Weights of a small GPT-style language model, trained from scratch on English Wikipedia: normalized values.
Each number is 200 + 40 x the weight over its row's rms, rounded and kept within 0 to 999. Layers, rows and columns count from 0. The size before them is the row's rms in percent of the matrix's.

# up: layer 5 MLP up, 2048x512, rms 0.0305, rows 1351-1377, columns 256-383
# down: layer 5 MLP down (transposed), 2048x512, rms 0.028, rows 1351-1377, columns 256-383
up1351,091,214,211,203,196,125,215,150,260,150,224,200,154,155,146,229,132,283,179,215,146,210,220,212,248,269,182,129,204,236,206,238,99,156,227,164,128,145,162,245,173,173,226,154,140,227,181,197,193,166,223,209,234,251,223,262,228,241,259,212,184,170,139,209,233,267,241,224,232,225,214,170,196,273,266,203,273,172,257,218,193,221,261,235,172,199,199,150,256,190,252,201,242,185,188,224,208,206,196,222,152,169,253,151,175,195,211,231,182,165,204,191,220,208,175,152,146,234,265,179,186,188,165,198,224,204,298,261,167
down1351,086,221,215,259,118,331,193,239,122,195,196,250,248,195,255,154,199,142,208,263,262,200,208,250,169,111,239,218,177,255,137,237,152,130,168,208,246,149,296,231,225,182,192,288,235,208,169,209,104,303,206,150,246,205,203,162,247,197,161,208,200,199,258,295,149,186,216,169,194,103,266,184,231,174,162,237,235,197,173,231,216,185,260,238,211,223,211,204,144,189,184,236,190,162,136,246,161,243,168,175,269,172,255,298,184,187,194,236,205,172,187,176,115,208,196,223,256,200,225,189,205,199,169,200,197,185,160,106,222
up1352,100,187,204,234,146,179,204,174,229,183,171,208,157,168,188,254,206,209,189,128,135,117,194,189,183,146,216,216,172,233,202,180,187,181,187,230,227,153,123,153,290,114,142,254,153,273,176,163,187,187,166,173,224,256,214,200,253,226,180,154,128,213,182,229,173,148,257,204,235,221,208,170,229,275,212,184,266,255,141,196,165,158,263,144,264,190,248,160,183,205,213,246,86,198,291,192,214,198,153,165,190,173,116,190,251,271,224,182,150,189,193,279,230,216,263,191,218,235,287,258,224,196,210,210,213,159,107,134,153
down1352,101,149,220,209,155,165,184,157,157,153,201,104,188,185,152,199,176,187,191,192,191,200,179,188,214,183,229,246,160,152,217,190,201,251,187,182,281,167,246,148,230,222,234,278,217,254,229,186,155,316,204,190,161,182,210,220,185,205,244,139,265,253,201,305,274,231,210,226,162,210,263,193,229,208,189,131,172,158,144,167,244,224,244,176,221,216,206,187,197,206,241,207,264,171,222,193,223,184,155,160,203,270,82,200,154,194,150,240,161,196,216,175,213,160,216,212,154,233,165,138,174,225,240,173,230,190,246,217,142
up1353,102,224,239,211,208,179,179,208,177,248,247,257,214,221,154,179,215,227,178,186,194,182,211,190,285,190,239,220,286,218,194,191,177,283,241,105,215,184,242,137,194,219,62,140,179,149,177,215,195,232,142,168,269,160,160,253,199,203,209,218,170,169,225,188,182,160,144,237,159,283,237,181,202,184,216,247,147,212,172,239,161,250,155,187,206,213,177,207,223,227,156,213,171,258,126,190,173,197,232,178,221,182,154,147,230,244,220,175,175,149,206,212,221,223,228,91,216,226,218,243,171,255,219,241,172,264,198,218,178
down1353,100,214,170,202,224,224,218,253,170,235,238,266,168,183,159,170,187,180,222,201,215,228,186,133,211,167,216,231,219,206,203,172,216,243,213,187,176,187,164,154,187,218,147,185,220,181,207,182,173,287,202,217,216,173,123,180,228,210,284,216,215,250,156,197,196,212,196,195,168,177,199,173,201,277,164,99,185,170,162,204,198,268,184,148,188,196,124,189,243,166,214,164,203,184,210,261,242,187,214,172,202,164,183,161,215,178,230,224,168,191,177,139,230,229,205,175,117,151,211,211,221,158,217,223,238,184,189,270,238
up1354,114,218,127,188,274,254,216,295,218,266,178,211,134,202,144,204,178,262,239,228,190,133,107,137,194,169,202,186,226,218,293,154,196,136,201,289,165,182,116,132,214,138,165,205,233,176,154,243,207,279,166,184,192,208,273,317,111,230,213,237,203,258,224,200,236,243,212,186,210,266,257,159,218,206,250,269,230,215,197,317,216,257,189,166,258,173,250,252,125,213,244,237,190,153,238,150,268,192,177,188,215,190,237,194,216,288,254,187,178,228,189,206,222,188,105,132,205,222,121,225,136,171,244,227,228,195,136,199,187
down1354,112,165,217,195,220,189,116,197,167,217,161,220,184,170,248,233,246,185,198,144,222,142,235,264,193,202,191,152,211,260,188,177,209,250,254,179,196,165,191,229,137,201,208,187,172,226,200,156,194,208,168,235,153,191,164,169,190,247,267,158,115,220,197,256,223,198,168,232,234,117,109,220,180,279,201,142,140,205,199,166,181,205,206,208,248,195,196,198,176,229,215,213,211,260,155,159,124,215,171,246,213,178,182,127,193,207,172,211,221,155,240,172,224,202,130,184,220,168,180,236,146,211,187,260,160,212,178,164,187
up1355,103,185,163,233,208,196,216,143,216,162,189,212,180,202,216,246,232,215,146,180,141,150,220,193,180,223,57,211,185,330,174,212,193,199,190,268,132,189,168,188,231,177,206,255,106,176,250,166,173,183,175,168,222,242,168,196,234,199,223,243,163,246,151,197,239,162,142,169,204,147,185,225,286,226,236,253,192,249,218,230,274,182,211,217,221,150,195,170,137,239,225,153,135,165,234,224,192,234,178,149,212,231,243,212,289,194,201,226,204,179,196,154,175,161,170,232,132,205,189,181,240,321,245,251,192,285,177,169,289
down1355,102,200,140,240,193,250,212,265,236,132,188,163,170,195,236,208,295,211,233,236,170,271,204,204,214,218,212,217,198,252,221,169,236,225,163,181,246,175,240,189,208,216,228,230,239,201,152,176,205,160,186,227,186,215,220,193,177,185,131,207,214,116,213,141,159,200,138,95,191,194,166,199,187,283,246,180,202,199,171,234,162,238,145,167,202,166,199,162,236,243,178,174,176,218,229,164,200,203,164,163,249,287,172,116,172,194,242,296,162,155,206,226,168,199,222,158,213,161,254,183,153,230,229,161,192,253,226,196,225
up1356,112,202,193,207,164,192,179,125,239,190,219,190,161,176,203,168,207,191,238,245,139,240,177,176,163,239,175,214,159,190,198,191,194,188,187,220,194,272,234,176,247,179,118,207,233,147,168,206,146,224,139,235,200,134,200,208,175,198,178,189,255,227,168,174,190,265,150,203,249,93,181,167,157,210,222,199,235,218,193,184,230,155,143,122,195,194,184,231,215,180,219,189,240,191,213,189,228,180,203,251,166,241,158,183,168,152,238,200,173,239,173,147,194,130,152,182,221,185,185,116,187,223,217,163,268,196,182,166,193
down1356,107,160,213,186,233,223,262,206,285,246,243,253,225,173,263,167,117,206,210,251,196,235,179,261,256,180,157,200,132,179,161,96,185,238,176,191,300,163,219,144,150,230,159,235,234,206,197,193,225,224,219,208,215,169,187,146,211,147,178,141,243,270,213,206,248,194,210,161,196,237,205,183,183,211,277,277,151,277,190,248,276,196,150,230,205,199,186,202,185,143,181,187,181,242,247,298,190,219,150,258,234,188,226,226,208,136,192,264,224,247,197,176,201,198,142,249,253,253,172,261,152,257,168,191,268,228,138,180,245
up1357,098,159,160,269,167,238,182,225,187,244,195,327,204,185,137,237,130,229,245,184,116,130,149,172,209,212,202,253,308,198,200,148,102,147,122,229,240,255,218,129,183,239,180,171,240,141,275,246,198,200,192,188,166,216,196,187,177,157,286,201,220,177,112,209,270,204,235,141,140,209,253,201,283,212,178,209,178,192,180,171,221,123,226,185,192,170,284,126,164,250,249,191,234,161,253,117,252,211,192,275,267,189,166,224,201,240,188,178,146,134,233,244,204,230,202,219,175,264,213,227,187,255,209,242,165,264,195,200,246
down1357,096,135,235,225,285,203,251,141,199,149,180,188,229,259,218,221,207,250,282,235,245,173,131,213,314,195,231,180,177,172,192,184,224,306,184,254,222,157,123,283,207,229,202,174,175,224,175,253,200,198,181,192,236,190,193,147,163,269,210,228,203,197,241,131,273,161,221,193,212,173,133,248,288,189,170,161,191,186,226,215,169,276,218,256,190,177,166,190,202,329,210,192,252,182,198,151,144,210,230,217,186,191,243,186,170,137,192,147,213,181,228,169,177,197,178,163,166,226,184,236,198,224,219,210,120,176,235,300,214
up1358,108,132,257,297,219,162,199,235,222,155,212,200,134,152,226,190,131,206,216,217,186,131,176,165,147,173,186,177,136,188,176,178,267,220,161,237,136,226,142,157,258,229,227,210,187,173,231,167,199,243,140,196,242,196,180,206,210,174,179,236,153,235,146,264,201,202,200,242,213,154,203,184,325,168,229,212,172,276,223,216,200,251,228,209,251,158,201,196,212,239,291,178,182,202,235,251,258,239,211,214,212,212,264,228,237,222,163,182,230,180,238,234,160,263,252,138,168,148,199,204,195,169,169,211,234,254,214,192,212
down1358,106,171,180,159,209,220,242,213,282,232,239,185,231,214,233,108,172,172,244,238,171,211,197,199,166,174,225,226,172,192,234,184,269,304,212,212,179,208,220,142,128,233,234,209,246,146,211,243,171,193,162,314,262,163,245,182,213,180,270,232,186,164,226,136,139,170,298,182,198,225,189,238,205,208,176,236,196,136,208,205,222,162,286,211,244,190,153,201,232,163,212,142,257,241,288,162,179,198,250,140,170,168,218,223,225,240,155,114,192,187,209,188,247,168,212,227,115,193,234,239,240,218,164,230,224,244,225,249,187
up1359,099,176,172,178,135,264,192,234,261,254,192,189,145,241,161,214,202,238,201,209,166,214,259,176,196,268,84,183,141,184,281,225,160,230,199,222,195,201,178,169,228,159,202,244,179,209,191,233,207,140,190,188,183,178,163,284,200,200,208,198,205,199,177,193,211,228,174,178,197,220,232,188,290,199,225,202,161,195,169,239,213,314,181,135,256,121,242,132,217,220,209,225,156,225,209,161,208,246,162,179,238,203,256,114,212,228,211,166,178,179,184,163,228,202,163,147,320,171,199,224,193,275,194,213,194,211,220,138,188
down1359,100,207,194,214,197,213,218,246,151,234,206,223,148,207,173,213,181,219,143,199,155,266,238,112,184,168,252,192,239,104,199,174,198,195,232,207,189,105,169,128,189,167,263,210,239,313,249,193,297,270,184,205,144,189,264,186,186,300,197,229,177,181,238,226,202,196,156,198,218,162,249,135,237,277,166,198,177,224,237,200,176,207,142,147,234,167,208,217,210,237,247,171,117,233,175,201,200,215,192,200,155,163,235,269,216,210,208,173,179,134,279,135,174,179,164,215,194,179,161,116,205,103,234,198,144,112,124,192,217
up1360,095,198,213,180,200,159,125,246,150,248,230,227,160,277,232,201,222,263,214,213,206,241,202,185,164,272,174,242,208,230,196,187,210,188,204,170,255,183,160,238,161,224,185,132,152,174,162,243,223,258,232,242,115,212,166,231,180,181,197,226,190,140,190,213,199,201,134,262,154,151,236,217,272,227,195,256,176,187,211,109,193,176,214,208,225,150,169,185,196,289,157,197,100,157,204,248,244,184,193,90,164,217,179,145,238,192,192,180,253,187,196,213,227,169,228,241,197,185,188,169,192,155,269,261,233,193,153,224,285
down1360,098,219,213,127,234,130,261,244,211,249,186,200,220,179,164,146,83,170,229,223,266,171,178,204,237,186,151,206,204,209,195,165,175,225,164,177,186,164,131,287,147,217,192,185,162,246,246,162,176,186,204,180,183,222,168,146,152,133,214,175,206,214,241,290,165,222,178,250,131,204,257,199,234,196,211,180,146,269,179,225,117,129,186,190,194,201,206,191,203,164,156,186,219,179,160,205,197,195,229,212,163,240,224,206,157,247,231,166,159,128,241,211,213,255,170,179,183,249,163,172,135,170,147,224,153,220,194,243,270
up1361,100,140,209,213,216,219,156,179,197,180,165,310,223,296,265,186,214,209,113,207,236,227,249,186,175,215,181,181,267,178,274,249,249,202,120,241,114,227,169,183,208,194,191,237,175,213,303,177,206,201,208,122,248,204,199,210,238,190,150,157,231,231,164,186,217,224,137,205,252,143,242,185,275,249,225,231,151,152,184,204,204,253,144,278,249,205,162,195,218,198,182,178,197,156,225,224,230,195,207,147,190,159,171,201,258,247,216,200,189,219,246,194,217,199,274,198,268,245,209,257,166,196,239,180,331,220,243,286,202
down1361,101,265,167,270,192,190,197,210,187,176,261,161,158,156,139,198,242,228,109,181,201,215,177,169,230,307,228,104,209,138,224,206,268,271,224,232,251,220,199,194,166,198,273,289,216,204,176,234,219,234,187,202,214,212,236,204,218,177,152,201,207,188,202,230,273,178,196,211,197,193,173,195,195,152,192,150,226,209,252,192,191,288,205,205,215,307,144,157,234,279,187,221,181,211,181,242,159,253,175,251,224,273,216,281,182,210,240,219,257,180,187,223,157,156,190,192,192,185,244,246,199,177,250,214,186,333,146,202,218
up1362,098,150,148,256,193,112,240,217,255,241,170,211,180,226,186,146,191,156,209,217,186,245,256,243,259,184,192,264,232,169,158,158,245,180,158,231,206,139,166,237,254,166,172,251,180,285,182,220,270,214,198,174,211,242,202,160,198,218,236,184,159,231,175,231,213,165,176,194,202,181,157,194,172,244,198,187,146,230,204,188,196,232,204,205,211,158,143,113,188,236,244,179,184,218,258,202,309,222,164,110,199,159,246,229,237,217,149,313,208,203,97,262,185,138,176,193,190,211,208,153,245,139,190,165,152,172,118,177,118
down1362,095,216,185,249,214,181,181,230,180,225,204,270,176,161,199,152,181,159,214,201,251,154,179,165,217,238,252,197,108,175,169,196,177,142,190,166,179,173,165,253,190,190,245,233,184,159,212,212,178,199,140,170,246,255,190,180,195,217,179,212,222,239,313,226,178,175,286,206,239,205,199,234,162,195,187,202,214,214,197,201,198,199,229,241,156,232,242,160,242,270,310,223,213,165,159,229,206,226,210,190,162,213,240,211,138,151,240,216,210,170,186,222,134,197,203,167,219,236,224,185,272,231,270,215,201,206,204,182,199
up1363,094,135,90,206,242,182,189,213,232,162,238,200,244,215,291,206,182,137,171,138,218,168,166,205,194,277,179,223,262,177,163,125,210,278,237,214,151,240,178,149,189,163,196,225,271,231,249,240,227,172,157,173,220,256,217,190,136,160,160,205,155,181,210,209,228,287,239,232,164,180,178,228,254,280,186,192,231,204,217,238,161,167,195,160,105,208,201,225,169,197,232,156,240,193,189,144,288,167,198,190,174,232,248,184,177,178,234,233,176,239,287,229,218,177,195,216,143,255,220,266,238,205,222,159,287,241,236,204,207
down1363,091,242,251,229,184,202,248,189,203,182,168,212,205,162,151,278,172,221,213,249,158,310,297,249,235,209,197,218,234,206,204,234,224,207,264,211,286,253,148,210,198,271,229,202,175,188,197,204,202,203,244,182,216,214,222,252,222,217,190,134,227,200,174,146,206,168,226,193,222,220,148,196,125,157,255,227,217,187,226,128,183,253,154,232,261,115,186,246,168,203,187,228,216,229,249,176,217,139,153,92,299,191,211,274,197,170,163,205,145,229,136,240,187,115,193,152,189,201,207,161,174,194,272,182,119,285,169,188,223
up1364,099,186,202,195,125,218,193,234,218,267,181,222,185,208,204,202,152,148,251,167,192,139,202,216,207,156,189,199,154,221,236,230,248,174,231,224,187,147,240,251,225,234,228,184,144,219,225,231,217,203,249,216,253,181,137,244,227,176,237,233,134,135,199,163,210,152,190,173,155,177,193,233,208,227,291,190,198,241,253,219,122,231,199,291,181,232,177,174,211,207,139,238,230,217,221,179,251,146,168,206,306,172,257,221,229,195,224,261,208,195,192,185,191,246,268,200,195,219,265,202,190,194,195,155,190,190,208,55,283
down1364,100,169,192,239,243,219,153,250,128,247,193,176,203,142,213,229,265,157,173,202,234,239,114,260,161,195,181,264,210,131,189,218,186,209,232,268,241,197,198,212,149,236,131,231,238,209,184,267,239,221,171,203,178,202,191,262,170,260,223,234,236,139,157,195,199,149,164,217,242,218,226,187,236,167,148,230,154,161,238,241,182,194,270,202,180,157,208,309,234,198,156,232,179,201,295,167,150,179,171,153,180,184,240,204,133,243,198,208,186,172,273,217,238,189,170,179,200,176,215,167,161,223,184,154,241,251,201,237,217
up1365,091,144,163,253,208,296,213,147,224,170,204,235,244,243,183,200,148,217,234,162,203,272,118,165,203,244,173,180,190,177,182,259,256,213,145,292,207,209,193,191,167,213,163,155,202,194,214,163,258,157,226,246,151,213,234,202,184,263,135,181,151,164,169,167,166,197,204,203,191,224,171,236,249,184,220,224,299,203,183,229,214,217,273,220,250,241,202,161,161,224,227,196,117,114,257,188,249,229,218,177,195,296,137,282,219,193,190,158,162,228,195,204,196,127,200,209,214,159,176,201,170,176,206,124,212,211,259,141,193
down1365,092,188,182,263,258,174,206,210,128,171,196,233,153,239,264,277,215,192,208,175,261,81,181,243,222,165,170,205,204,201,207,233,167,258,219,223,263,145,152,239,168,159,232,195,272,203,228,211,126,170,155,177,232,164,226,218,136,207,161,244,181,158,152,139,197,191,152,172,182,145,212,238,182,194,260,203,188,232,163,206,211,248,189,168,297,268,199,212,202,169,235,226,211,222,221,274,154,203,220,226,219,197,170,199,107,223,168,228,210,192,209,123,290,246,182,198,218,264,168,141,238,289,164,184,145,177,213,188,253
up1366,106,195,155,161,168,192,235,227,185,248,230,248,183,183,182,162,127,256,226,210,204,171,219,170,193,215,215,235,159,206,250,182,199,165,229,189,161,283,228,182,147,180,228,189,201,178,223,225,243,164,199,166,201,182,147,218,182,225,182,275,144,184,129,278,180,166,212,239,259,136,253,230,254,234,250,225,154,191,182,270,189,215,176,128,157,175,189,235,193,253,212,187,119,177,243,177,154,227,211,249,175,226,217,147,219,294,249,274,190,275,232,237,182,189,170,232,170,192,204,206,216,212,174,132,220,196,190,175,190
down1366,106,122,223,249,208,235,141,232,204,156,210,176,170,179,250,145,224,162,178,158,198,180,185,227,241,237,219,248,171,185,221,226,223,172,178,147,189,165,139,184,218,295,268,156,170,162,171,165,224,158,222,188,168,205,192,170,209,243,172,231,217,239,164,240,272,192,212,219,202,173,175,193,200,237,207,281,213,276,200,178,163,273,205,141,216,247,250,229,266,137,258,223,214,273,172,159,192,235,256,221,227,190,139,248,198,110,241,173,219,228,190,170,265,161,247,257,192,189,203,137,243,231,248,170,207,226,228,172,252
up1367,107,242,166,278,197,167,196,209,212,184,252,216,152,193,141,231,161,315,178,170,162,141,134,168,142,189,145,214,210,234,191,205,270,268,191,206,224,218,173,136,180,253,143,237,157,224,178,213,187,164,184,207,258,265,151,263,227,179,219,206,217,248,187,90,201,266,227,148,231,185,166,154,242,113,190,227,173,235,338,229,178,198,237,210,181,110,205,189,161,218,209,165,254,188,150,207,201,201,148,133,164,259,162,261,264,214,188,198,181,246,194,235,102,264,259,130,208,173,181,212,126,179,255,218,259,209,169,167,218
down1367,105,172,201,255,170,203,214,239,156,187,193,172,259,213,185,245,243,194,266,176,240,211,194,218,165,255,254,209,254,227,199,204,263,153,138,204,240,199,141,191,230,183,233,197,202,166,193,215,210,187,201,216,145,217,256,132,243,146,167,234,209,286,311,235,283,164,94,198,177,166,186,229,194,257,216,215,150,162,180,190,280,253,233,257,278,217,126,166,165,199,223,179,247,259,284,225,211,249,137,179,225,185,185,327,150,247,191,222,196,238,154,216,211,183,148,179,120,232,171,273,201,180,202,220,185,315,193,180,222
up1368,095,131,155,157,180,138,160,245,190,197,200,201,268,172,206,217,131,150,306,197,159,257,154,208,190,202,189,260,242,209,194,231,150,219,196,258,239,193,240,229,224,248,197,199,196,205,118,247,126,198,128,197,217,181,259,247,247,262,122,186,264,280,203,197,252,235,178,163,171,173,158,124,162,183,209,206,202,210,139,143,238,263,167,119,181,168,197,178,261,132,164,225,166,195,279,218,173,176,170,193,174,263,171,133,227,175,160,255,201,226,176,197,140,169,213,215,206,160,203,142,178,167,187,201,267,258,195,118,180
down1368,092,190,214,207,212,198,175,122,188,150,148,144,269,118,289,272,214,154,171,163,182,224,138,197,235,181,195,211,139,228,236,215,153,252,132,158,198,236,184,224,195,198,271,225,222,270,213,198,272,236,199,233,226,182,184,254,196,205,186,156,201,259,207,188,199,224,192,233,218,193,194,221,144,238,228,211,204,269,237,216,218,224,183,252,220,235,165,232,188,152,182,259,127,204,214,169,171,184,264,248,211,248,205,219,184,278,139,139,171,196,207,240,184,217,158,239,177,187,205,193,218,328,186,228,197,173,171,216,289
up1369,100,180,208,207,202,183,195,146,216,278,179,194,210,211,193,158,205,232,180,147,180,224,209,158,59,251,181,190,165,204,124,138,167,171,125,206,227,275,147,134,223,185,191,244,183,149,242,233,215,186,155,218,169,187,121,194,155,164,267,208,189,167,170,218,243,197,203,192,215,251,189,209,240,170,170,194,187,256,257,186,111,226,160,201,103,195,158,173,163,150,227,150,245,150,254,204,245,217,204,198,204,184,225,218,220,212,191,227,227,221,185,195,213,214,201,184,210,148,207,131,199,121,164,205,272,177,177,228,215
down1369,099,244,201,183,138,251,281,148,194,233,240,212,155,252,143,121,198,208,205,250,167,151,194,158,181,274,220,145,210,234,203,207,132,174,207,248,229,206,233,257,220,165,156,237,237,207,210,217,175,190,200,235,116,241,218,167,223,216,165,241,301,239,218,197,190,188,224,295,241,208,215,171,232,163,164,158,228,185,208,175,218,208,118,194,228,197,174,205,239,197,247,175,188,183,168,193,153,155,139,187,133,227,218,172,190,148,203,264,224,176,228,169,216,160,120,164,201,117,217,225,200,249,266,205,206,217,253,209,210
up1370,098,209,174,194,182,130,191,215,236,250,233,206,174,189,252,134,215,296,200,252,218,230,198,206,206,326,190,203,195,272,207,283,172,130,117,293,231,270,172,133,178,174,121,156,264,212,195,236,173,220,154,216,178,246,207,226,262,199,166,182,214,194,192,126,224,264,179,286,206,194,194,187,210,184,202,192,184,200,144,187,196,226,253,216,238,209,165,185,188,241,196,205,182,181,254,219,236,152,211,227,226,185,259,189,201,157,172,248,151,186,174,200,216,183,110,189,229,275,157,133,249,192,166,176,255,160,225,236,228
down1370,095,156,135,259,158,121,190,250,259,132,168,234,145,223,232,137,237,183,197,205,161,198,160,197,189,207,215,240,157,221,188,218,206,237,237,203,182,159,214,209,173,266,153,248,170,169,151,229,189,185,222,244,191,219,210,213,235,111,236,189,207,160,345,211,222,197,192,188,201,270,195,198,193,258,214,230,223,264,187,154,202,137,267,235,252,273,69,186,172,199,239,192,187,244,164,134,186,154,272,209,221,259,222,190,196,192,175,219,199,247,179,198,253,264,106,197,226,207,212,152,232,167,173,187,205,233,128,166,202
up1371,097,193,160,223,237,215,229,232,243,235,207,230,160,208,200,142,188,252,243,257,189,269,110,227,172,177,194,213,193,270,201,178,215,145,98,211,159,210,260,224,259,217,205,162,235,214,201,250,160,235,214,205,228,179,205,184,161,141,174,198,247,185,166,326,155,240,124,193,221,234,221,186,201,270,226,177,249,209,130,255,303,183,142,216,155,144,211,170,192,204,184,147,174,175,205,144,188,155,179,256,175,173,170,244,226,291,113,201,185,278,239,217,189,165,186,161,242,198,242,202,162,185,208,225,177,268,262,117,183
down1371,100,186,214,204,231,186,218,127,140,147,186,207,206,245,269,221,211,218,171,235,204,141,164,221,223,231,149,167,246,192,173,199,233,206,255,216,193,238,151,202,267,205,306,182,154,235,178,264,269,182,180,140,260,193,234,157,253,199,220,194,170,163,153,104,135,248,244,185,186,174,227,207,200,170,238,185,185,189,133,141,225,179,139,196,208,183,241,197,159,173,177,203,143,164,245,229,187,182,252,269,183,203,165,234,161,208,213,208,215,176,226,207,200,224,154,197,219,219,188,177,254,230,194,261,110,88,161,206,224
up1372,102,203,151,195,244,213,197,238,204,239,154,181,261,192,197,169,161,214,170,232,228,149,272,84,115,235,185,195,194,176,267,203,224,172,240,156,204,183,227,230,268,128,197,189,197,180,268,222,198,233,189,164,250,195,131,147,138,273,148,193,180,120,178,182,190,232,185,114,221,214,188,180,152,220,273,260,166,192,244,255,239,167,217,164,178,158,239,227,113,209,160,196,168,239,238,213,145,159,161,186,197,195,165,197,249,172,262,248,141,183,254,207,219,167,83,154,238,164,133,177,267,257,146,157,164,261,296,220,214
down1372,102,156,194,286,154,305,260,192,179,227,270,206,229,269,230,218,135,153,124,202,180,177,186,131,198,193,208,150,234,188,246,201,170,192,166,194,154,225,169,230,203,206,176,228,227,199,211,141,211,238,179,191,105,223,206,209,238,179,252,280,151,146,234,281,166,208,153,153,237,189,201,197,264,204,172,220,195,266,166,207,213,181,209,157,166,166,244,195,192,161,203,192,204,243,251,276,179,146,256,197,174,229,156,245,229,209,136,187,230,241,209,148,130,188,180,154,162,199,210,183,216,202,161,189,162,235,172,189,176
up1373,105,193,181,236,211,164,161,222,153,184,292,248,189,210,254,246,171,173,176,226,220,143,235,249,233,186,195,249,237,159,177,204,196,205,249,167,170,215,230,152,143,194,237,175,194,155,250,220,173,213,166,139,236,194,207,208,199,173,196,183,221,165,175,240,192,240,176,229,200,194,207,154,234,189,180,208,153,283,185,229,159,258,250,232,157,242,160,244,221,194,256,236,185,185,213,206,286,202,208,259,288,254,197,211,264,160,187,165,110,212,242,193,217,219,182,191,250,225,145,163,252,211,182,199,312,244,190,215,198
down1373,101,204,163,197,193,303,145,247,228,256,212,241,169,204,192,207,228,198,171,220,286,188,201,218,146,255,185,168,210,244,203,223,205,240,174,157,164,229,131,167,166,216,267,161,203,224,272,243,213,202,182,189,231,203,119,168,162,255,189,258,217,178,179,258,208,168,183,183,189,220,172,206,205,210,167,178,180,184,181,162,288,282,254,138,204,171,181,179,192,222,197,220,205,260,221,156,198,134,174,213,191,268,160,240,171,179,222,221,293,226,228,170,222,268,183,287,249,211,257,249,210,252,131,252,182,220,227,320,118
up1374,097,164,191,165,174,207,167,171,269,231,258,219,251,203,264,153,141,248,214,212,216,221,235,154,188,262,157,229,94,193,191,218,272,153,105,142,192,267,212,233,190,192,166,227,200,171,169,170,167,183,204,227,202,200,241,182,203,167,179,256,217,198,109,255,204,181,202,233,232,130,237,139,256,310,161,205,196,170,224,245,146,209,208,161,257,147,236,123,229,267,153,180,128,175,212,187,163,285,269,192,164,175,191,178,166,187,254,231,180,145,264,188,197,199,145,209,169,191,238,190,177,154,209,286,236,215,256,163,209
down1374,102,208,259,182,218,165,180,124,157,193,141,185,215,181,202,125,192,72,229,162,301,213,241,235,176,208,188,180,195,144,211,249,178,226,111,209,238,224,149,194,199,188,221,149,205,155,193,280,225,194,202,197,157,177,219,127,249,156,222,229,204,212,184,308,168,213,166,245,149,231,187,144,162,145,232,224,227,249,179,182,190,209,205,223,167,200,240,204,134,165,241,154,156,228,261,221,204,256,184,189,232,212,192,202,195,257,183,267,216,191,208,212,169,262,241,188,144,238,200,195,165,201,167,121,227,138,213,225,210
up1375,089,232,195,225,147,193,214,164,235,194,185,184,207,192,229,284,210,302,186,168,169,191,193,237,190,196,202,236,177,189,157,218,196,221,187,234,147,198,254,193,178,249,181,236,188,198,213,207,259,192,158,258,170,240,132,183,231,200,209,138,195,172,205,212,196,194,195,248,166,175,237,241,289,190,192,197,252,197,264,253,152,244,170,239,259,187,117,199,250,216,144,200,141,171,192,169,221,290,116,236,161,179,190,93,219,215,279,203,206,252,178,189,212,168,225,139,249,197,272,164,203,129,117,172,283,113,221,260,176
down1375,083,225,170,201,150,181,233,188,180,283,259,228,212,179,170,150,173,184,193,250,217,188,231,192,168,283,231,123,208,211,288,200,154,176,262,165,195,166,163,240,213,182,215,215,237,162,276,192,155,210,165,171,154,245,222,184,197,115,225,177,131,216,219,143,217,210,274,198,124,205,221,120,128,168,231,254,93,228,158,237,220,216,195,227,139,181,272,211,130,235,296,201,260,239,206,231,138,137,247,240,263,197,190,258,142,185,134,197,233,160,111,259,215,220,137,163,148,245,168,167,248,207,219,264,144,243,200,120,209
up1376,097,142,212,257,192,196,197,195,219,174,230,273,253,277,215,289,210,205,195,198,201,160,228,194,205,138,244,284,242,256,224,189,155,217,237,156,218,134,274,154,252,186,181,190,212,156,186,226,181,285,268,204,260,265,219,192,195,202,181,194,215,233,176,213,143,227,189,169,155,118,242,173,250,193,183,316,264,201,248,182,137,234,145,204,246,233,185,234,231,181,165,200,158,146,135,154,204,294,186,166,183,150,233,216,244,199,237,207,221,256,174,165,190,212,158,158,204,226,180,216,205,270,182,172,138,120,197,137,223
down1376,095,206,285,252,212,258,248,150,134,169,207,192,137,238,152,185,212,205,170,258,126,215,249,257,182,207,196,223,169,192,154,191,201,149,227,202,236,212,169,197,250,172,111,190,224,217,251,247,141,222,186,168,229,155,156,224,222,194,183,242,203,196,165,269,193,175,240,201,227,185,266,226,202,138,103,207,294,177,190,158,151,183,196,205,215,239,192,285,226,182,170,153,198,251,191,223,176,228,237,174,245,175,204,236,122,144,212,181,242,250,252,165,244,201,150,206,262,186,149,182,201,145,201,183,151,239,234,206,198
up1377,098,211,168,200,204,194,207,148,190,223,198,292,222,254,247,207,191,159,179,173,165,192,204,120,233,192,181,240,208,103,207,166,159,162,199,222,244,224,179,198,198,111,217,126,113,212,183,245,201,298,197,214,153,223,221,197,143,155,251,124,222,157,245,184,243,168,165,268,225,222,245,153,205,142,188,276,187,228,177,127,181,213,181,256,232,247,80,216,252,195,189,198,216,194,174,184,194,209,131,161,205,233,233,172,227,226,248,216,160,181,219,188,216,227,231,181,196,178,261,131,322,259,208,146,262,174,218,188,166
down1377,098,219,179,206,206,260,196,230,109,252,201,225,161,166,177,256,206,178,192,197,222,192,210,136,233,201,222,181,214,280,202,175,79,208,191,202,162,148,199,115,192,234,255,210,141,220,251,214,215,172,184,196,150,158,215,162,205,228,174,215,154,179,220,245,174,227,202,163,246,171,205,134,181,248,214,166,210,185,196,153,271,231,187,203,177,215,213,150,267,235,218,194,207,144,220,251,207,255,185,225,266,200,160,163,186,217,223,146,174,191,156,214,192,195,226,223,209,187,165,184,196,263,250,150,229,221,227,173,219